Weights of a small GPT-style language model, trained from scratch on English Wikipedia: LayerScale.
Each number is 200 + 20 x the weight over its row's rms, rounded and kept within 0 to 999. Layers, rows and columns count from 0. The size before them is the row's rms in percent of the matrix's.

# down: layer 2 MLP down (transposed), 512x128, rms 0.187, rows 346-370, columns 64-127
# up: layer 2 MLP up, 512x128, rms 0.179, rows 347-370, columns 64-127
down346,097,185,200,241,223,216,219,216,189,220,216,187,163,206,183,204,211,204,195,182,210,169,150,182,208,224,230,227,207,242,220,194,187,221,163,167,190,215,186,190,234,195,178,193,236,207,210,195,159,208,201,188,210,215,194,226,190,192,209,179,194,185,160,164,199
up347,099,198,188,182,207,210,179,208,179,217,223,203,224,220,150,200,214,225,230,199,224,230,229,170,217,201,183,203,209,151,208,184,221,200,233,190,184,191,226,196,214,201,212,214,187,191,218,210,198,169,208,236,179,228,207,161,207,202,185,213,198,162,199,206,202
down347,097,211,215,208,201,194,199,165,195,156,235,258,195,172,193,207,204,193,199,176,178,182,194,212,170,179,196,212,184,197,179,220,226,166,184,201,250,192,209,191,213,202,220,192,221,217,186,210,196,197,195,177,177,173,212,208,216,213,205,165,221,221,207,230,221
up348,103,204,232,178,168,203,189,204,161,205,196,218,202,162,203,211,218,184,230,197,225,198,199,180,176,187,200,186,194,213,208,222,207,215,257,209,197,204,190,230,194,216,178,219,211,184,221,217,247,179,181,205,194,210,205,237,199,232,212,184,192,205,225,188,234
down348,103,191,201,199,167,194,204,221,189,189,193,210,223,192,224,191,176,230,189,179,212,168,200,246,158,193,197,208,195,204,192,224,189,208,249,207,231,185,175,221,219,200,210,186,237,224,180,214,221,184,187,212,220,227,198,213,156,193,224,194,181,177,216,183,187
up349,097,154,202,186,166,231,198,209,210,182,218,195,211,187,182,261,217,223,224,186,195,201,198,209,217,212,209,175,201,183,176,216,165,178,178,194,217,232,194,215,210,216,220,210,179,201,176,203,221,189,214,225,206,183,160,209,193,209,195,200,158,179,195,187,213
down349,091,211,172,192,234,216,170,170,173,196,187,220,207,143,204,159,188,208,184,223,175,193,213,191,190,160,205,210,207,204,223,202,204,215,219,186,219,187,185,200,165,186,198,166,214,215,211,241,209,191,189,194,194,234,225,204,228,178,191,196,218,214,200,208,205
up350,100,225,172,178,178,185,226,220,178,155,192,202,187,195,195,228,206,214,213,218,213,239,210,214,216,225,158,227,218,197,187,185,205,201,188,166,220,242,185,213,202,199,221,187,173,201,155,204,224,183,180,179,182,169,176,207,226,201,198,188,172,184,217,208,221
down350,100,208,199,206,194,170,207,198,171,246,230,174,226,226,201,208,165,190,216,222,208,202,205,209,217,182,192,240,179,161,183,210,195,183,172,208,191,204,184,232,170,194,211,207,213,225,170,196,179,180,174,187,221,185,177,221,157,222,166,220,191,206,209,219,219
up351,104,177,200,197,191,215,225,214,193,151,202,206,221,230,186,214,202,194,218,203,179,224,181,203,194,229,201,196,184,206,191,198,167,228,219,223,160,216,192,232,178,217,194,182,205,165,218,207,172,219,209,177,190,206,216,197,244,268,221,191,236,196,199,176,206
down351,113,211,216,217,185,220,230,203,194,190,172,204,196,260,163,205,185,228,244,179,192,225,188,184,220,197,195,178,205,191,181,230,157,210,183,198,197,183,189,218,167,166,229,208,231,201,198,228,206,201,198,243,186,203,173,224,196,208,223,182,206,191,200,193,196
up352,099,222,191,190,202,224,213,215,201,193,222,223,201,181,201,182,176,219,175,196,199,217,215,210,188,227,224,215,219,217,219,189,218,204,203,179,195,221,180,200,188,171,170,165,252,187,214,222,213,214,190,203,175,199,170,224,201,209,213,219,186,160,188,207,202
down352,097,180,245,205,216,184,169,203,212,202,220,175,187,212,202,214,228,228,209,190,164,189,177,159,199,172,154,187,224,214,205,197,209,203,206,194,159,180,229,199,186,205,218,166,207,214,195,203,208,186,203,243,224,190,213,198,186,211,193,150,183,194,239,213,216
up353,101,190,211,177,209,223,170,220,183,205,225,227,231,200,208,196,187,152,177,207,204,200,182,193,210,168,190,193,225,204,179,152,206,151,197,173,226,210,158,194,209,198,201,170,164,170,213,227,226,186,228,172,186,202,184,218,225,209,205,207,235,193,214,201,213
down353,100,227,213,215,178,238,166,232,209,201,199,205,201,173,195,167,189,203,225,178,221,171,200,212,213,171,199,177,209,208,200,182,214,188,209,168,227,198,162,203,197,199,226,183,201,151,217,178,183,223,210,209,222,189,193,202,210,181,192,184,184,172,196,178,203
up354,101,207,191,194,178,208,217,213,200,188,203,174,207,218,190,189,217,189,213,221,236,241,217,193,205,203,199,153,184,187,213,190,169,186,203,216,167,201,226,244,188,210,214,208,178,195,167,190,159,187,177,192,191,189,224,185,186,210,182,202,195,199,218,184,199
down354,108,218,170,178,183,174,177,175,184,235,188,201,172,196,204,180,225,187,188,209,190,207,199,190,159,194,204,229,185,188,199,196,200,181,204,159,169,198,192,192,196,214,217,229,219,181,207,224,188,193,183,228,170,192,202,211,209,224,217,204,206,215,249,219,194
up355,099,220,226,201,174,219,183,201,183,210,216,217,183,197,183,235,221,194,197,204,225,198,205,190,245,198,208,200,189,191,218,161,161,181,259,209,161,194,225,201,219,214,201,212,210,200,155,217,173,182,214,155,177,215,185,214,220,191,221,223,177,210,185,164,201
down355,088,215,203,181,208,167,212,157,199,171,212,172,222,252,181,194,208,182,179,167,184,206,173,186,189,214,231,208,224,210,204,226,220,168,163,220,193,227,183,184,167,194,236,176,173,199,232,207,216,169,180,201,220,199,213,222,201,220,191,216,218,217,204,218,212
up356,094,191,184,222,184,231,203,253,185,182,206,230,182,175,181,206,176,175,195,205,219,202,156,158,197,207,180,186,220,212,204,160,188,185,204,201,205,194,207,203,197,160,181,195,214,202,214,216,188,174,206,213,210,191,211,185,217,229,184,222,198,196,208,228,195
down356,097,188,207,205,239,191,213,224,196,220,218,193,223,241,185,215,201,212,193,188,191,186,208,217,247,207,219,212,192,208,176,218,163,189,170,193,218,225,224,208,205,213,177,189,202,210,195,215,207,212,199,203,189,201,221,159,214,256,213,192,256,234,214,178,191
up357,110,204,221,172,187,195,204,217,217,188,213,185,215,201,189,195,225,187,181,170,209,212,234,165,189,179,165,180,186,179,214,219,231,192,198,174,217,242,188,220,171,186,175,219,206,188,155,222,181,210,184,201,189,191,241,211,224,193,191,231,185,190,199,201,186
down357,113,171,220,176,186,183,222,164,201,208,206,223,207,190,240,172,198,195,188,195,176,186,201,176,204,167,211,203,205,161,215,250,202,230,214,221,206,201,180,223,197,175,206,192,204,203,200,188,207,202,220,198,151,206,216,193,192,191,228,188,206,196,236,194,167
up358,098,185,184,182,250,262,191,202,221,202,178,194,189,192,212,236,210,203,197,235,167,241,221,211,201,219,199,191,189,180,194,204,185,199,206,198,165,224,194,187,198,189,214,240,174,201,202,206,185,196,239,201,209,194,208,194,208,188,195,197,191,211,211,202,181
down358,091,196,205,205,173,168,225,205,212,187,192,183,169,175,190,170,185,191,235,222,218,204,166,215,207,196,195,186,236,203,174,183,199,211,189,219,230,196,215,182,200,179,205,199,216,189,180,195,225,180,184,214,235,203,213,178,208,194,202,212,197,217,172,210,247
up359,103,177,186,188,220,214,184,227,203,214,193,203,205,163,215,200,213,195,206,178,184,209,180,169,194,217,189,150,193,200,208,226,225,187,193,183,193,185,184,207,227,213,210,202,192,165,182,205,185,209,186,208,219,164,199,209,185,200,217,194,170,172,197,196,200
down359,118,170,182,229,194,200,203,235,236,186,184,212,214,192,239,200,221,188,212,176,182,219,171,203,192,203,195,210,206,235,167,228,177,180,166,206,200,206,216,186,219,206,221,207,198,176,197,185,185,220,141,225,252,209,197,226,190,179,186,211,199,163,192,185,231
up360,102,237,195,208,214,171,212,198,188,205,205,228,181,196,185,197,209,216,216,206,204,248,220,194,221,216,191,202,218,151,185,205,209,153,193,198,176,197,191,210,165,187,213,219,176,189,197,201,220,166,206,203,144,165,198,197,204,200,217,212,227,179,221,198,198
down360,099,169,217,207,188,194,233,210,198,220,203,215,231,223,195,213,199,219,189,175,177,212,190,192,194,226,211,204,213,170,152,203,189,176,197,201,227,212,192,202,215,230,224,218,247,215,188,171,234,195,182,169,207,166,175,192,200,190,196,220,164,189,201,241,192
up361,095,195,187,167,217,188,198,207,185,236,150,185,215,206,220,212,201,208,176,219,184,227,231,208,209,223,228,219,227,191,204,226,195,203,204,185,182,198,205,202,199,188,178,203,201,195,199,203,162,178,222,171,208,244,213,172,241,225,211,210,207,165,224,191,219
down361,090,220,187,226,162,200,194,190,156,183,244,222,200,160,168,194,213,190,197,205,184,166,182,194,173,198,179,160,196,182,199,199,208,178,182,187,214,207,196,197,222,184,198,191,222,204,168,227,203,220,214,193,219,183,181,189,158,173,192,181,187,192,194,198,191
up362,103,192,206,225,201,188,196,209,208,205,201,185,202,205,199,205,229,205,221,198,219,184,175,184,201,191,170,217,182,183,186,208,227,191,174,175,189,200,197,213,208,202,204,179,198,198,210,199,181,213,202,157,175,185,220,237,193,208,201,200,206,179,227,204,168
down362,098,212,215,201,234,211,216,204,229,199,161,211,197,179,172,223,206,213,227,208,192,192,181,200,187,188,167,213,164,243,152,195,218,229,194,204,191,193,228,186,225,209,208,179,209,243,229,201,165,210,206,210,195,205,209,245,195,222,188,184,173,162,226,225,205
up363,102,185,209,190,185,174,180,189,200,222,182,210,203,205,175,206,216,182,225,176,241,157,194,170,234,208,243,172,198,189,188,164,216,196,207,177,187,208,200,220,176,203,235,222,212,182,204,194,193,219,194,166,170,240,230,199,223,224,228,199,179,208,232,212,216
down363,103,183,213,237,152,206,188,236,188,204,212,197,210,211,206,227,223,183,204,173,191,203,182,204,181,219,201,236,186,209,186,185,223,162,168,173,211,209,201,189,208,196,257,202,211,170,205,185,172,205,208,218,199,185,172,230,179,214,202,208,206,215,198,197,229
up364,106,212,179,235,186,191,200,233,217,186,223,194,246,176,185,183,183,215,210,228,198,181,191,214,225,190,188,196,169,165,203,152,172,202,209,185,206,173,188,191,148,191,196,180,167,204,168,202,187,179,189,208,196,208,182,203,184,212,234,204,205,222,203,207,211
down364,115,191,178,180,171,188,193,184,164,166,214,201,201,159,191,190,195,248,194,183,189,153,197,228,211,224,179,177,172,176,207,190,184,171,212,178,175,172,193,184,195,207,232,194,202,260,210,186,187,175,219,191,162,198,197,232,204,176,183,196,203,221,203,214,166
up365,098,195,225,217,189,193,203,214,184,174,233,177,189,193,224,209,225,203,199,212,193,235,200,151,192,199,200,214,190,184,162,189,181,191,211,201,199,257,227,239,193,163,179,184,195,192,191,194,218,173,188,218,184,172,205,186,220,224,220,210,225,199,233,179,218
down365,095,201,178,209,217,224,211,184,193,201,225,203,183,223,206,158,209,173,176,208,212,181,196,163,145,181,203,187,168,198,210,217,208,211,179,237,167,229,171,204,180,238,194,178,219,186,189,203,210,201,226,198,182,200,181,222,217,226,212,202,248,195,217,165,205
up366,096,150,180,199,175,214,204,187,193,218,195,190,189,190,212,207,221,202,189,226,211,188,178,191,189,201,175,209,195,176,185,186,212,202,220,211,221,230,230,225,171,213,239,184,176,208,216,190,213,178,210,202,180,189,244,229,222,247,219,199,183,195,193,222,194
down366,084,206,212,208,233,196,220,159,215,207,209,200,206,177,179,235,186,187,199,219,221,211,204,167,162,171,188,200,208,224,158,205,197,194,216,201,194,185,190,170,171,231,202,186,216,227,161,247,196,204,195,212,215,187,201,189,173,227,152,206,172,192,162,224,208
up367,101,248,198,184,202,223,190,235,220,198,192,217,213,206,194,183,212,190,179,204,150,185,198,206,200,243,213,190,190,176,172,194,160,182,211,182,210,195,190,197,181,201,194,198,184,206,194,207,215,209,191,167,197,222,208,185,197,240,215,209,220,206,218,195,212
down367,107,198,167,225,183,200,188,195,133,221,236,216,211,192,225,170,203,218,195,182,197,232,214,219,236,218,191,235,208,192,205,195,220,174,216,191,188,176,239,218,210,179,197,211,180,224,171,196,179,195,188,194,192,206,185,182,175,172,154,247,205,204,217,177,183
up368,101,250,199,180,207,193,204,240,212,192,175,187,173,195,235,172,186,178,193,238,195,219,232,201,199,190,222,201,206,212,218,197,167,158,237,206,183,205,177,181,195,171,195,188,215,173,196,229,213,205,207,211,169,195,145,218,214,213,189,196,182,184,198,209,189
down368,101,194,203,210,202,209,215,235,193,173,189,192,181,209,200,223,221,187,201,199,211,210,208,191,203,179,223,193,204,223,175,249,225,217,198,182,163,195,204,180,221,168,212,202,214,215,216,223,192,194,192,228,205,199,179,177,190,164,187,157,183,176,206,220,187
up369,103,215,187,195,192,192,200,207,163,210,224,217,197,198,223,208,217,207,226,247,194,236,185,223,221,222,187,194,202,195,190,208,174,194,195,181,196,196,223,238,192,180,192,226,183,181,206,207,169,186,186,220,142,209,231,219,206,229,219,216,175,191,216,196,225
down369,102,166,190,222,195,241,204,168,184,200,186,199,175,206,196,176,194,209,170,215,229,199,223,186,210,202,184,230,242,210,196,215,205,228,200,196,189,202,212,189,196,179,191,177,215,202,207,219,213,188,230,171,168,160,165,208,186,221,226,182,187,208,195,186,206
up370,101,190,225,148,232,213,161,226,198,199,204,174,202,197,186,178,187,171,227,200,215,170,189,200,206,223,235,196,215,183,186,189,204,198,194,204,176,207,172,225,179,202,199,209,218,174,185,183,186,170,167,204,181,204,189,202,196,217,185,175,189,204,197,220,218
down370,094,189,211,177,225,222,195,219,202,228,213,191,209,213,182,203,222,239,204,170,205,179,175,220,241,224,228,183,210,204,177,177,214,173,174,195,188,195,174,184,202,199,210,213,215,225,200,186,175,202,184,241,190,230,176,203,213,175,190,203,218,248,187,213,218